Weights of a small transformer language model: 4838 steps.
Each number is 500 + 50 x the weight over the matrix's rms, rounded and kept within 0 to 999. Layers, rows and columns count from 0. Numbers have three digits each.

# q: layer 4 attention query, 128x128, rms 0.136, rows 0-127, columns 96-127
# k: layer 4 attention key, 32x128, rms 0.103, rows 0-31, columns 96-127
# v: layer 4 attention value, 32x128, rms 0.106, rows 0-31, columns 96-127
# o: layer 4 attention output (transposed), 128x128, rms 0.126, rows 0-127, columns 96-127
# up: layer 4 MLP up, 448x128, rms 0.186, rows 0-19, columns 96-127
# down: layer 4 MLP down (transposed), 448x128, rms 0.18, rows 0-19, columns 96-127
q0:486505485473518497529537520503488505464527488483501520527529508520508493456546509529496516490496
q32:452478665483528592493484429499510454468402487454576473471511405612667402507532504622487565453559
q64:524513492533470504493472522484517449548518492527537489531430472511516479491465500548474537507544
q96:454461470510517521464417475489514487515517477476508486499492458505554514473463578447468522557585
k0:427486562475505513497474496454444491473423464481537466459490512563585478533473528457449519513499
q1:574492481525423510485456482520519504548493491430474532563462438520509501546491558475553558515538
q33:512532500496484560457492505543502470543446482392533401530530540526597496548634551537460520459485
q65:510440489447408542495472548414648482503513558500538490615544439471577493447497437570498505416493
q97:456496501406480495511502448531517524461472469404514424553557552500535516492487575491447514535446
k1:515534504535485502489463523535449459530529511568440545482455563554510555549449444454504532557526
q2:468520557476597540527525485478440510498440551524509450484533504443421483486534415585499449465500
q34:549451507596505500475447538488485484507559521563467562522532458394416448441417445471511427544528
q66:436517477491535488500539497563402531446490454478451506442514565564423457520513571460548431574455
q98:525500501595519512534474551435490495512516507576515546446456464460460482518477391514503494449520
k2:512502496441501455543497468490492536484467498539480514515544494493521531520489513494456447520508
q3:555470493493405535469481484533528522489521453495489529510448509530509504529456532481502603554476
q35:410570576452492577476502441520578456508427456396564401502506421584556475508585552556536510502509
q67:494430488489407526521452428455577432538418481492549508532483449539533544541423479572500597387542
q99:457495465385479541483539426556505459428465518408565461509537539513488528547567487511507541516434
k3:489525485521463534477508512523441483508535516436472514498440520571518476502488526457478509519454
q4:428532489507564497445496474551456458524516527491510511475495442448483500437448543460545518430564
q36:461486465555528512498450558444459509448528540577427498465562476513512451436446324468438438554494
q68:460580485517562430500601549537497551450536539530497423458482487484516425479505601462498517472584
q100:500519457508535485549441550438528479610535530519482462441478425509472490498472423468483438475543
k4:471515486496453494484463544535515550531489450540436621488471524503496495461474495474536504559533
q5:557576489461436474559508529527488510535393438533471511561533528559466500611475477518496594499493
q37:489506492628415517483528510472540518519461448489476396520498463580549491610532577571510519461484
q69:521530530521370471567515496377538493531447428526522487535580529510532476527487478558547605493521
q101:524584490436475447480509465570444638505490483424489482495597553466535558546483516493455536500469
k5:557499475464490525478518483500526441537525530495509552532456613442528540530530496576454541490500
q6:397526478547628457559529504553561427480565526512543469485487500519567458455414509457471485532577
q38:581461514614485516518427463642588527508544445491440509611525488519516549435424538414523481570500
q70:391505586521546485525513434553481436424520544618506470518453506454545452415531612378402542561512
q102:475474475460516492478533452477511536484497543445477477513519490459510477539479582512502491503467
k6:477476480419536562518567459411590466554546535501482431492538487558435453479531562497483552558467
q7:501441508378355491576450506521546484452444464472431478533497556397429617475563526610464490448508
q39:473434452494566481507529576456460453392515554425420470537445423458509496466490413490478482520423
q71:548478429447425483512443562513483492564490477439475498500490576488524574476539585502392479508418
q103:507546472400492537450472569515423438514437481439403541555496531469536532490556495551504551481510
k7:602555480472453481477461532422523457498524569445514517563484491563491513531413509554479471545475
q8:449532646492509574519489514515521422510511460429451468506495515534420453525553443555520500430464
q40:444506532432441525525587456421486435437535557454513508472445408550486506502493537532524460541543
q72:488483419488461533554517447455468401456525482525452399516465462532539524572469424526494568491598
q104:504426506463561530505564495567429471470515486607552558513467509473484483530545522503462557422512
k8:538479517437432502467510540495486501533484501407471496595560430485456533527487525545552520475529
q9:430464495533461527595530568425454492457589548546450566564632533576506557464409458411426474515562
q41:523570502472496525590520496572466558522460498510488621496482503506460540520551514528557454540537
q73:410524450520567523423373554525575473605482489418483509472477483435483515449651385608478489489452
q105:563471452508398515535469520356530444550479469479463580480490573503481433413526501485455460533512
k9:486457550437505559518414540446417473563492446496494493419475490524606441518576443521477539481499
q10:518458463412448536526455482479537466447448502487471509526531545499512483490520479513522489560496
q42:476501512507489533471477465479503472489549511528534483521473429479506494499488523519419522487526
q74:478503498519498507428434544553496458523435431492521532549567524495413534509454414406550401461526
q106:521522532508482485548485523430523430501510555495495448501492498522506525571571503496534481485573
k10:384522254527632448555378437562507471527448395609405664490517515492371611625530525522511446489439
q11:609510498619517564451513476496531521528466523512572564516516445496488523514572486501610565425472
q43:492502457368575521495475555428497503538500552498614505433407577573546451437480455606570510492499
q75:482448418443546472502501613469463477492508500482516574492529524536443480468521439563487550471527
q107:513533498511456551556522443457557549505427465501526493490551582572455550527490475445514576508575
k11:484518480597492418471460569507431555606505551508391569530521446479599489464526526458404509559572
q12:548558493471542354424472542617541471553418477482540525524577497481426525659422543441524500523520
q44:511473487470535436425577548510478503481504463503526511572487359472534577432525559455381421477433
q76:446573474433496482517478526442519393517415557526530470438583554484510511507504439539537570482417
q108:478459539453532515550480550450480533541462472521534542555471539576530418539601498498468512476402
k12:520451472455543555546429484596502424499517549521486487459511536539574512548511537462546556503484
q13:571520474431486524475504478492526485429498526484496518459504449504482562534521587570526510536472
q45:562557507417585392528495595583424546547577514423376483499508504398461501497609533506546356543492
q77:580398499491521499536449602497516539523418497407526455566467433609429498589592483458442428504486
q109:445489484422526490539502541441509532514535557522397491468471509507522459506515413506528469497486
k13:427498570513533487459484416440398461475459466514585478438460504534539434511474540495481568492477
q14:557544564482403560610484471482499487418510460490426478450434449462443596564558529613507549467456
q46:568458561448453553578584491387417437553501456389555466511578502576622544527529575556422460486456
q78:559497447455466517516534508576505412517415512363468398477615592525518546555518596597486571354488
q110:493511446570421499546444474603521551579461426466442468493499538561500547500503545516428533477532
k14:557483565554548463578391448476495501450519419586373553494456608535415558415424483529549603585471
q15:504443636457520561506460441440514524420465481465401529533387524509478593531515551596482551438526
q47:520453496450598457421437485455442529551590419490493448471537603517486491491576449472569503438536
q79:467317488536415475489408509596417455474502429599494569482464599498511568556560457416355556498562
q111:522499520412517475513520572453561558521479513472554512489516418527519524476512442553517410506377
k15:460504554530478610514451491511509435405486568539467587524596560600545572464537500548488555457447
q16:482485462494535498501497496496454496507512510484504497483508519484514521517512488506526513513502
q48:551559360623604390510494512556623678469631503672273604472547617281400640452374525345489345597511
q80:490540514531509496502523489546427476536517492507447486470493499530504485516502478505500482512529
q112:520508523497568494510548531475469509515522549550474580489416438507437462474500438487536477487516
k16:511527473494510497548488481518507517514516502521483461485494492509527505527538505520495491502487
q17:479501441526491535548513513457567450459552431493516563560551492494539537445482513485494476533512
q49:514469607543522523508489513548512559499521462495518389400514435564483490540609523497537570493518
q81:477509522557561449502424558494482468507513493530518508492411506494538449463587515509501531566516
q113:462405502534473481531425431507539490546512500496471474543500477563534469513495560495519472552569
k17:427503503532494474533494498467547459501509473455510465473488494512516469492491572453474540473448
q18:544518544486468517545507488554537527495450543434470475473527536558496513531548523560519517517498
q50:467549469537424598460482403405473450477545507436452490529468463532600455556382531486420535520509
q82:531536486428401540511551468436549505461477524526457509535533445554448482554442418554533571422532
q114:475563481445527514537559506518437467411485509479496476492523481450498475512547488510479545474432
k18:492451470485466547473476493504390552623514540591461576512394571432503473436500421457480502515448
q19:495471439550411513487505507509507501512554446543504542483461442515516511473474571463528455573539
q51:513518543380505465453509556470528507517538531440517511522476579530466441543474512537598557540494
q83:551422482577478428518477579512547464566524544560492536488430450426536505493514514427403466482523
q115:487478493528419461516440482477566541559488475472473489512509505529526535489511486485520505551606
k19:460528438573489502450468448449535478474493495505547473556461454585488442554470583455470456520533
q20:476614539522546512611633465521555412434506545516537410546559480547516448465536485426510555492594
q52:517492481476527471517536547530423514456470542487477439506499502531573476475514493486434487467479
q84:499533575414471614522483509518543524501435554511534409511508522523507526490567465616501512515467
q116:457483458457520511512606468470512390447450484496517424538534426402502511507514498548560547491509
k20:534473549425455518485505562541565576584533548402517527389458553419429534455556454645608408521520
q21:508433522544391518541498451458549561540553513483450504506462512450569563451515439575558444468404
q53:429449443558454506553489454448451479413502541401421442430449507569436589483446395507594523469480
q85:565433555515481465419359495543472567616545563433469521471452514383538527471512523539443370445521
q117:539402509498486462528487479515485499519488448476457474504484486527505531441497507498415525502520
k21:477443531568436545511498499497580440433453412499513472518451390589434591534529671436516502560462
q22:486584482441582557528533494477505491413474543493514446485458507538490401638515516540589565491481
q54:468588541413500569446497476440547440456425540375540514569468512575562442543507576621480494533474
q86:514576508454522582544478596496545446476418463421544492512555507546422450467525393580612530477474
q118:450533526444583525493511493562498468419466565458493444520527460482548443534546497518530499484472
k22:531510502450452493458575493479441470578515538461505495595448449402486513467540498528530430539481
q23:447561502556616393463510529523511518507480565489585512440507460488491501448472495472444524447544
q55:461622473663425564556484455537571508513414506532468466527539395495537534461461476492508473476536
q87:490562499509440499525565500497574452433499523596505438407506468592559457437445467474557624514503
q119:525498519481519473489508450486486436491523535460563487438430552517529496512528472409380567430505
k23:516470469510425505494511601524501524527588441516477538465499552471526522491477488460451507522458
q24:503496499519467487540472508501507452542523522461484537503507493490471554477505356548465507470556
q56:530394535555416479555535566514406493392527600569479472478516507486559618523481464494467453533401
q88:538484496501496558587462440474429513444516616564500535512401474544591585570481482627447505490523
q120:515508533506470475492475397483527451509470482488488503491510496533533475487488513528500477473466
k24:431515461500565442527390520468539465511520424578528548527673533502497507482553439466507538483586
q25:447465556453452538514442442576486540441467507512403496521467553455482429426513507548556483441505
q57:539467520477516440506513475586386532526512510471557502421428488474518485571586527497455486521426
q89:490424438441464440571498551487532583451498555512607511494421526595498426451505529599471533450443
q121:512489485522553474509512456480520501487455460490503461496477485461539538486502517569510470509441
k25:521549580481518494447581612529423506498491489579443541520529531484425466465519477452546645468603
q26:507420473519399443450476536546449601571532454514479508470547524469390576408452505507468452448430
q58:485512410580536451530475571488515523540533472618427566460519564376359483432476374449524416518563
q90:510483445478525406541491538602483548586478451483375595452500531489383565489592444543568447550483
q122:539497476539406441452511549454552569574535485539460591488493540523355507375503444526522537559575
k26:480484499510599456477446546500506517429478499501510461503525534549515516546503538482442517513487
q27:441506517557528548474511456513515502515408488500462522503469427498474558564549484433474547523551
q59:513515517456546479489525526486585430465489520368538519540509568458434552433477494596601445519470
q91:412588545505535469580574461444468538525531542499497411433500496467556435500512600457497571531625
q123:451505529487495488560505487552489495533501511458435416562491464505480533520523447435558454498485
k27:571571563537531611523486447608500526489525519462443503560445460500487526445564513504554529481586
q28:519469451451505464504439525471537452504496506542464434477512500532541467650562411663514412552409
q60:489520485441566384343506492497614426560511592491557442548496453448553527500401547593572444500475
q92:473442476427494515396391464497592405440580546497446454409535512574509560578476329563574426500497
q124:425513569491582492512516522501471432481494522468549509450479534389507472540527423587564500448565
k28:457513496401529625546437487433508425413494496484563565476574487458439536612520539599583460567477
q29:405522511512508448489458556530484458490486504545475464479498452572496490489469448386476467574571
q61:366481479549474408532510460504437454567576447524531489527507507614495493529560557501489429408564
q93:433539491533462451585576481498506504502495486593465526530391376500486468579585510499448610513544
q125:464585454504473421538544441444471503434500518503518437472443466592449427538549482469538455480553
k29:476500623487560560440477465544500578581544458507510467519424532461512422416521553542507672501516
q30:436466523528428448452515391500570593452508550443457524556517485446468498506489540455444492563559
q62:528496476341491505497460465429522520419485559428515493555497528455573499470391551443503521531445
q94:496443408486509481452429539525521616473511478518473595511446441463514564509524571595478515518477
q126:478482500499461465538512492549470518415439428501476460504420511455522490549596647548565584434469
k30:561475499527540421503581409507563608507502570527459563472492558518459487488534520494519453464537
q31:553542404463575434577520430536572520491477521430478436509576485551498474592510532547547407460485
q63:472526506482408558574417375491515515420493500492520491555513425531549487420525469533520527627504
q95:567479429473484451509471489474405510525576455507535488560515506468504454484536532589550422471562
q127:523470481470477444464466427505464536509463529418456462538532486551514516449408483509557438534479
k31:499535499453521569459454527475508497421515458433447492505550530560504440512486401442442453465526
v0:551567448440503564477433581488395423442487457537486449440648527456506483495481582447478421507555
o0:568500554497496432438524501437488465487558584480527482421505526525526496478516482516525545455564
o32:406429469519402449448482509515413445578515515511510507522564513585456497536578511400474475503516
o64:605553481549456542595522519452475426527540510426508527444594490525579536542524561490507529586468
o96:444429479513456468509427508494442474541472481542471434501488568486510514447545521542397449539435
v1:538393528510545507557499429434421549548511474543443494549492529458445439432525484504521506462508
o1:485523576466489457582543471473528553589523470537446572494496501458445534568535511506600446551515
o33:559512436476396518514503460531571562391619452524521441326592429438549492508436572496482518426509
o65:449500489498465544607473511508482471476482594558440484478481448495514441523540543514556519507452
o97:577533505508477463472443448465464539526563406486515484478564447481520422531466562492541527502516
v2:442441549514439503497444458527534496515464500398517545585579481473454488475589523488447545477460
o2:491503478565492449493523493648539576512518462484599517529409498548550587433424445470517539515497
o34:503394433452433452463464594471433495533452485487454467485538435502396533514557473462535505445532
o66:468575513403525510489468485528535449452506504502501473608469413544585459488440564434536495427557
o98:456498447541505530433506508476500534504487513484512568422526468440401496542470530502591538560465
v3:504447480477503446527467494483525509452591498574494525565515367567541531503526491432364439474402
o3:503514574476518525480384566513540396532395524442547478459521496472525465488516511547520537516506
o35:464552475453596478548535509437506346467472567552545447538417476578507531571562518526524520472443
o67:528504538485531537515471477540514486569493452486506477482559490418540476427496496573471546485497
o99:514467495468591514527545532506561408439509551530550463517460477564514508576565524481475515427483
v4:435575535472527571482514450555556491491467597526463487559418506498468527520491500504499555475517
o4:518450477479483394516471541467541514473620536487482477547605471537499460423516427546452433468494
o36:498530573555571577467492561519504526446515463475510448551472479523603431433593539441537440435629
o68:503463518578494471474458575512572516463476565420496547509552499504460487486532470561470368491518
o100:496549455628508419557435570532446499468462540506556465543486502462574474401505548471484477412571
v5:486488631496511521453508460580509470626532533418439522491411582518491591535503480507485418512550
o5:442602457477536575562565475430401602496360482525536493566591455566498536434490494574421415514450
o37:523524514447480407402544547536572386534597565438443428523457544419572399566434525447491617502426
o69:472491545462507582405523412458515568515436535530576519478445519413525517495501497516550443589532
o101:507541605473453518412507505540527443498507536501530540486515487394538491604467525519561451529583
v6:410442522558475471505448535608462367483574451531467490521504396468508496534481486380490482559515
o6:525492491475465571461570451534585500543520473496432519509510555563424541511537428539534508446492
o38:465508446535400481522497511563428394535644566558517499472514486549500490586358602465493547530421
o70:552449550544416530485423512483546480501470488497516502440471536437560479561505448544533425583537
o102:517522576568454452464484556454529475451575535561478451573521514454575469550452530496497405483398
v7:443460581460552493536597427391600487368548410515489516505480528555417477425496545489547543521542
o7:475531573533528486489535506480458505519440511467584394461478584457443590484497522514502492535486
o39:423544591557464608474485523538420536462445439536459535569485499560474490499591475488559490494628
o71:463522583512500558504471462447514483524519509607568378556520517476457462534543452546371516565561
o103:454443466499531521528490640486478455473516491453474517546504572540534465475544489506415523461560
v8:486477501490494502492540577465458480547573524486519502505512583482462399511507529547609477514547
o8:572465564455465614529477579461542580438517520563525471462547499409519488503619457491397518523582
o40:475509535489394489502527574555437518517598489444482482417554525586562474486490525525414514461516
o72:495485571508476517456511480465475551495523600553538456480536521392495512477519414514423482483572
o104:503533471495445499479434508490523532522560442541454496485608590549496436412456540556503532441592
v9:471496544456478509415488443512443468601512417543491460513490517543556496609522450576519552467502
o9:501451428526506416446480467563431536429612476575578490414516479440517510438481510472534475541487
o41:488533588488635574448436390486522462502451530517480475518464466680475547500596452398488519473603
o73:481500460480502462431476554510505512540517470489480482514505431588532455437454506521473484456448
o105:488471545511516521453536508495448431534567518535556495480468425519560522463478413444477504455474
v10:525584542536479512499587443589520532585486569417545542361513486540501523543549564450558542520528
o10:507449434473500543460477461505501586511493434493398520567475457571441474515589525561524511515459
o42:524601659614417603498388416649413578498520500566524596529497530506453492528389513536521482547571
o74:550457469473504502495515542472551568514469522366436541540496472610429512508509468541535460532478
o106:505587514565435478471423471546477538495519469498550521477500491434491453478461547497573463550522
v11:547567528533557477542498477526547483476497536483514475525475499481522443460546461407544546460534
o11:523504525539558469540533525574605442502440502461551484566541532546541520444413524468366515498558
o43:512485352491513561503558487476491583473490470506572462353565362386512477551547485502569464414517
o75:492571458488531415478497430562494462516503516597478422562504498403580496469535527507459538460512
o107:464543506480483561534577507472567571511491418463509502446492457475491492536485470516564485490519
v12:492418431463560560631504554553440435481400510477528558560541518407533543523565567486568477433397
o12:482484376490505532473438475527546524463515476597475465556467532510534591534483461517458494478542
o44:503493480522414390566550506563518450519571561515503422374541584493506531592417672553400639519462
o76:505469501549520562540511494493497494406459540559490474484453568480512525555587483518527554541533
o108:449492460466496512510476525524434455546560554505457420499490472520505525566485539510535489511478
v13:463507527503502461470607549521496548437440528400467564507597504467469512528502584376474559523322
o13:492516526572572524473544510536519436546492521489558547530469561491573502474412526534470475491506
o45:623540571500500618470514405473505613441467443569614454356540344504478539554508579596515492440478
o77:531572540502478483528552535458502444555504489464481420515542547446590433474468466429477552570535
o109:555445567453525552537554512571433561406497480506514468428505446431544512564581529472536498484513
v14:494518505446608532434523482481452555488483475490420488551535492397530501431602499474491480551509
o14:504543544491554440539455501597564512534442488474478457585510456576487500474431552470459504459524
o46:420520376507484393487551546567431472557575513445482568550515683376578370621436579471548408559483
o78:484483495537539534496395513584509520516519510568443514499501514510539443513576553548435481535428
o110:482519503538501452542525525489509414484537512470510523524455552517540462569540521444528511583483
v15:436512503548560488503582473455405471559526574612633525496493508473469524419488447506449533429474
o15:537523494488531462435506466497505525543523496506470516516525459611541521549526501495543478486492
o47:509436429431454564481498605545457608449525413473475472355509418372569498453483357465450550438575
o79:446446478457549458471548503467496506503510508495563541463493455499508541483531558540475522429452
o111:467472434501484483445448539508506491490532421531494539375493436458508525476444462481509498531482
v16:517486489474528473457431556475477462428463510554499532480446477511478490522478481324480567531562
o16:452480524471443525556441533458533510471465457524562446488485487574553521434468450506480604510496
o48:455505470462483415454509583520420390588507637518530504570460579459469447648432486459527470506413
o80:504494529557461582603490481423498483542515510448495504490580516445515498461589468571489590553563
o112:469476482463495474520467500575432381515541537511543494520494554514496449522466543461466453450472
v17:536558517492466489478497518542534563588596459566501497436554471452519453496515454410517385562578
o17:546466562428467520486474473446547557590451510461415499523435452477440559496565465533518506549464
o49:497514504460453416519511497604453484545513426533451569636550549568531494535433455500479351528510
o81:520403512484490554483527514498506562531472508396441542478482436525474510513544487594455455545414
o113:548540495495514450564485584529532491517520490542487472554507479495519486445495509541473460473482
v18:444543486625513434458528543562472465547449415478503546567505495553417367517576569448441541481455
o18:387552508482586546526506448536461376473555579410418446458502591530574571532524536497540549443595
o50:467407454481601576442476603379537558446512445542572445489573394447517462414461468488504490432451
o82:435530470478522513550546509511526476482486476432413467494515469553470548517536500518543562461533
o114:510513556460560494512581496381502564537469370484517491506521430479483421408409430527460452526458
v19:473456470528466468489525488501440510494496549494495596601455454520591481476311462478494511556537
o19:454501593449491537439547495578564428457510480504497474426531555511569544533575502543447492478544
o51:487426376392415464524539546457445437499549618511557431408517512481451476613420579484512572466456
o83:434522555499419571492568466467517441470485616564587490448521515410558479522534457533472488501561
o115:485485449481496475477559500460533520537507476488530504490505439530425513523460536549468551539470
v20:497501458434555445409495458510545511517572458531475551568575595453572520569472545492497509470510
o20:472465499485568453505402502533392471464485544509541507472468541532419475491495509476571520578421
o52:478489451455613413438559572434542432530465427470426500669515561402663417508458482577488425511465
o84:464398429497513496488448527521474462490508531491517519493488527551450562561475449500552532519448
o116:520555533499528475500552506487440478468460438523452477552484535498576483425446456563491442500497
v21:556490429475499488571442497576469508501473543490502583550655516524493531421495547456566507478631
o21:429521474536530413528456525445443467446572427531472448483501530579597478515528549454529490405445
o53:462556529534466456580496488499538536545489529450530503462528597482457547499466486487501510490538
o85:495422421504478492535432401494433576427452551473539501530557510513545535514491486483631564491477
o117:558498465603499596424438511460415442549524475530487520522489487478535434562505547397570502560477
v22:510479497453471438460503494535520507551462551482470378446507513574527504603425467533470458449462
o22:486433513499585506527459490480589523482456477485518506485382550490514507495649478572570585478486
o54:411568461485423468528547415583540442513549581470389494463528484467454545529489480486367491510513
o86:467518495503568421472498492527490548491458499356512510539570483476519511407510500485548506412438
o118:543509484508464510417462465594562464505503543577394526480540507461463498517481466518477533479492
v23:531434480493499511475474430464445500464437479454461519434507477495489472467533542535531527544510
o23:536478482550574450474487513492471464487481528464520452460509441509531513423500548523532446492462
o55:477509491502496544416463438590547534630498469464433587604508525479528428477425493385536474564509
o87:533477544593490478552447527430514429536482528463554445430516467439577486584495491440434455540572
o119:492530546522474522442488485574533544545490490493483580491489565460493497478467522462516517569510
v24:503505536600463478515518595394477574475450440529514537394503477574519526569540401537492508546589
o24:534559496533451449522592529496497448491520506543537518492531498552427501414465576420483496497512
o56:543560487503545662535448408518510626544467529515575519386550491523395513574518510473562534458493
o88:497531532487489516501424563589535503505514458544420489483377478520488453486487553437509478539538
o120:507444462516485514530463473491539558473493492473598555487463526502448570581530525401530524532482
v25:533480625447539559519484555547467488404596507456505503570450545484454544533418525490472530427508
o25:440461448438421467436565607522512421538392434456533476508387457536485510591453496452399546557517
o57:447484507466479393463616498459539481507503549403448475414509480408532483491559502426505490520544
o89:443473466400493518433507509582495485441545459457433558576456466519507503482409593434541531434514
o121:475450550474530447551531557573475417554524547487408423494524571494549481491545492489468518419539
v26:450505486438433501528459600538514449495465439517491480458556530508440505480442405414504511490551
o26:577553487590431481568614570453453454510552524577582461467526463577495479491436501357486454516478
o58:543482519498498505524474565487573500507576470476458552500579583519504449466499484469407565520473
o90:537482527553414532519429543486482441517477455622467514430413569531518505562504492501472504618558
o122:498515565484533495510530484529506593469522479445461500500455574500561491541570495485428452502475
v27:307532476470520467482505565543508556450491477430482521434533523570493418510606540596543444481508
o27:504510527526529481563573481489509568409484469486604536485568545501450537496436439450556527445511
o59:490521472561507474453528519508530438519504457507488520502591557444483504452340561604476391529419
o91:490550549517570518578454507444525482438510409473510482485492554482476471514523500445539530532518
o123:535430527458587481498529518448515557467505456474531526460557560508545557518487477580446436354454
v28:563475472391567503444541477545549521463494433521484541482576511584489523512553539543566520499559
o28:510504462524537518525426497463414545504507512552453481503520482501515446473494568456495530471492
o60:522620597626511638441452469580477430449486553579484504436483515548361523519494525487478616515541
o92:544472486519511509574420493498499504511509528588527490481483513515532461517529482545491536561516
o124:510536506510505554410474518476513483557469503529480563488457491485488466558460483506478540559526
v29:589460481523471501355424491440571488600518458499475409558419442487505493425514548441473471586481
o29:430510493441500515426489540465488491470531483491417531458531474507422517529571474528545462512474
o61:541544550475566494492459429436531480497574421458518443636357485644591588527541497433429492500446
o93:528533557561438558453499500428501454583426496494489507460505482547547511529471450431513613528482
o125:515464500517514504468506470514531488467604521482512473513474438446508518504527481469462438507495
v30:457431513586465470549546474555566545433452471565546464445427478448469525488583409432524492575478
o30:533528483481472564479547610551525533506490539568561470524521512404414436395474493561514579445501
o62:482470498520505558443498520587480554609558524487527507562485546422501526518390571480549505503468
o94:516522570524425539462432548562584427495487461556466471419393486453420500557513460538509360555533
o126:477527500601460511552428500514532540466496522537620521523452532396467528481542566540460515467458
v31:504477476499507452496569525448595453594508475557525451460595527545428467534556529561562621558604
o31:457488508400474517563514512487517450447453480488472413478486497506562514490524497545542560468477
o63:422566422566502570426487472659489523629473598493456614477607553466356510581370492422537454561525
o95:482496480427526496524496475512488493518556457495451509489517459494519461442531496551547517438463
o127:489526472482479472443475505508501492550532527479435508531564543545450442516487501481508457534518
up0:457562453454379604518556442506498519450469529502553455544617554623510496469428461433434451542540
down0:409461507461500445475551416516472482565526415421470454547450538527515574428477398484463488555490
up1:552455506484421456577524395461474522468497514401478448523574437509495511429556526586462482450492
down1:487343538492482553515441540540532518501449532508507487452405579560507562580547511536498617466515
up2:445551432467471611516593543383453483486499612559498494518497542546543497438565413435491585377440
down2:562496453498491513533500503445599466460455455500545564495514526492523484446514574517369489489575
up3:394393518478550567584573549533484610599453566516580500428520478521524441621563433402516513505520
down3:505567474445581635419459427411378384411587456483455508480504568534501521404465556537457451348465
up4:477518489559443520582533428552471449520501548455481468597474561554537516468452444495515461490491
down4:530592487429556431524551541518585423463427493464527556449501475563481613534514527477467521584529
up5:534590507517460463414543483506470532510485594511491575421486525530579414601454628500486470508471
down5:411514542452472569621511454487460473407497471536479426510512488500471558474479510438527491467510
up6:485529460572549527483447433494548534420535544548452449472539535532638560486489458546440554509513
down6:524426524547554529537471484554484607523496534438483507511438467473492540534458503490577440518562
up7:464499591531414591386496547417462380444502438557603349566505484500520470535531523514376422441474
down7:486557540422560493578565521497644421612428471500575601542523501562442437586567547459540518467364
up8:516480538426553605479412450566492454436449463456570521503431439518504496423537466514439482540481
down8:519561488447449465463553483524466582504413518483489504588465495410486499537518486448456484452505
up9:536475575458513549518501409507526497496440531404534442527455491559522392474453573427455507517455
down9:509566533521436481407539527494540583460545437597509554574503542495467468566553435453534493482480
up10:548465450491547529409540453468416582508454524579540486493532489496545519412494515509459510414589
down10:491527504497556510421445485497469524408509504587469464464442425443544468470536608488480476507517
up11:527527519505536549519486397583598524420489643491446544536562523613536487532587683508408495428463
down11:498538523512545625464408419537434614566524573603571437657523528496395424461499541562512524494434
up12:543442579571499526548517536540489353439516511469511557319554529531503476465495467471524507467501
down12:501469511501553543520522506479425516498516532493505455405396529533492506681482538580559509454541
up13:325584452565469602474514523515522526542449560453583459461546405457524514581472437583598489444536
down13:530499457547513529446397515436455526525538532528538539504517496542601481514556568443383535385540
up14:464485529465495570516484453473469473546449527406480533502518551450515552466473494502494477440462
down14:468445479461503491486485519487518459474502452507474485503486574496554472468529542585457527526487
up15:533420421444464495429561499486544486392514657510472480455523555427655522528413494502497533559455
down15:570536386412590593545517471498486496423481450538459470567391517504412530513475520487475507474467
up16:443456524471511655491514457531564424446450495470549464591482501499495561502439466425471498504419
down16:568474439542461428520419576499508529537513472527465471502554504481506458546515546561513453515520
up17:551575486476496472378479434431479470404496527551540381444553467459598491489518580503492489414504
down17:442482488495482517576492493524618552465518470520486562497412460493470537478548464550547578527531
up18:372456589406583585579487481459513473478457534364494405422538532518521519550428447598550573464467
down18:434596571439450433528586482581557525505467554495444300581429527550521486456505461505518531571531
up19:531517607450552489483426531488510540560500490417548536474545506570474454505625599478414457508508
down19:530429474643408483556518509460456418499504545501477475556493442519529530414424517519510458512505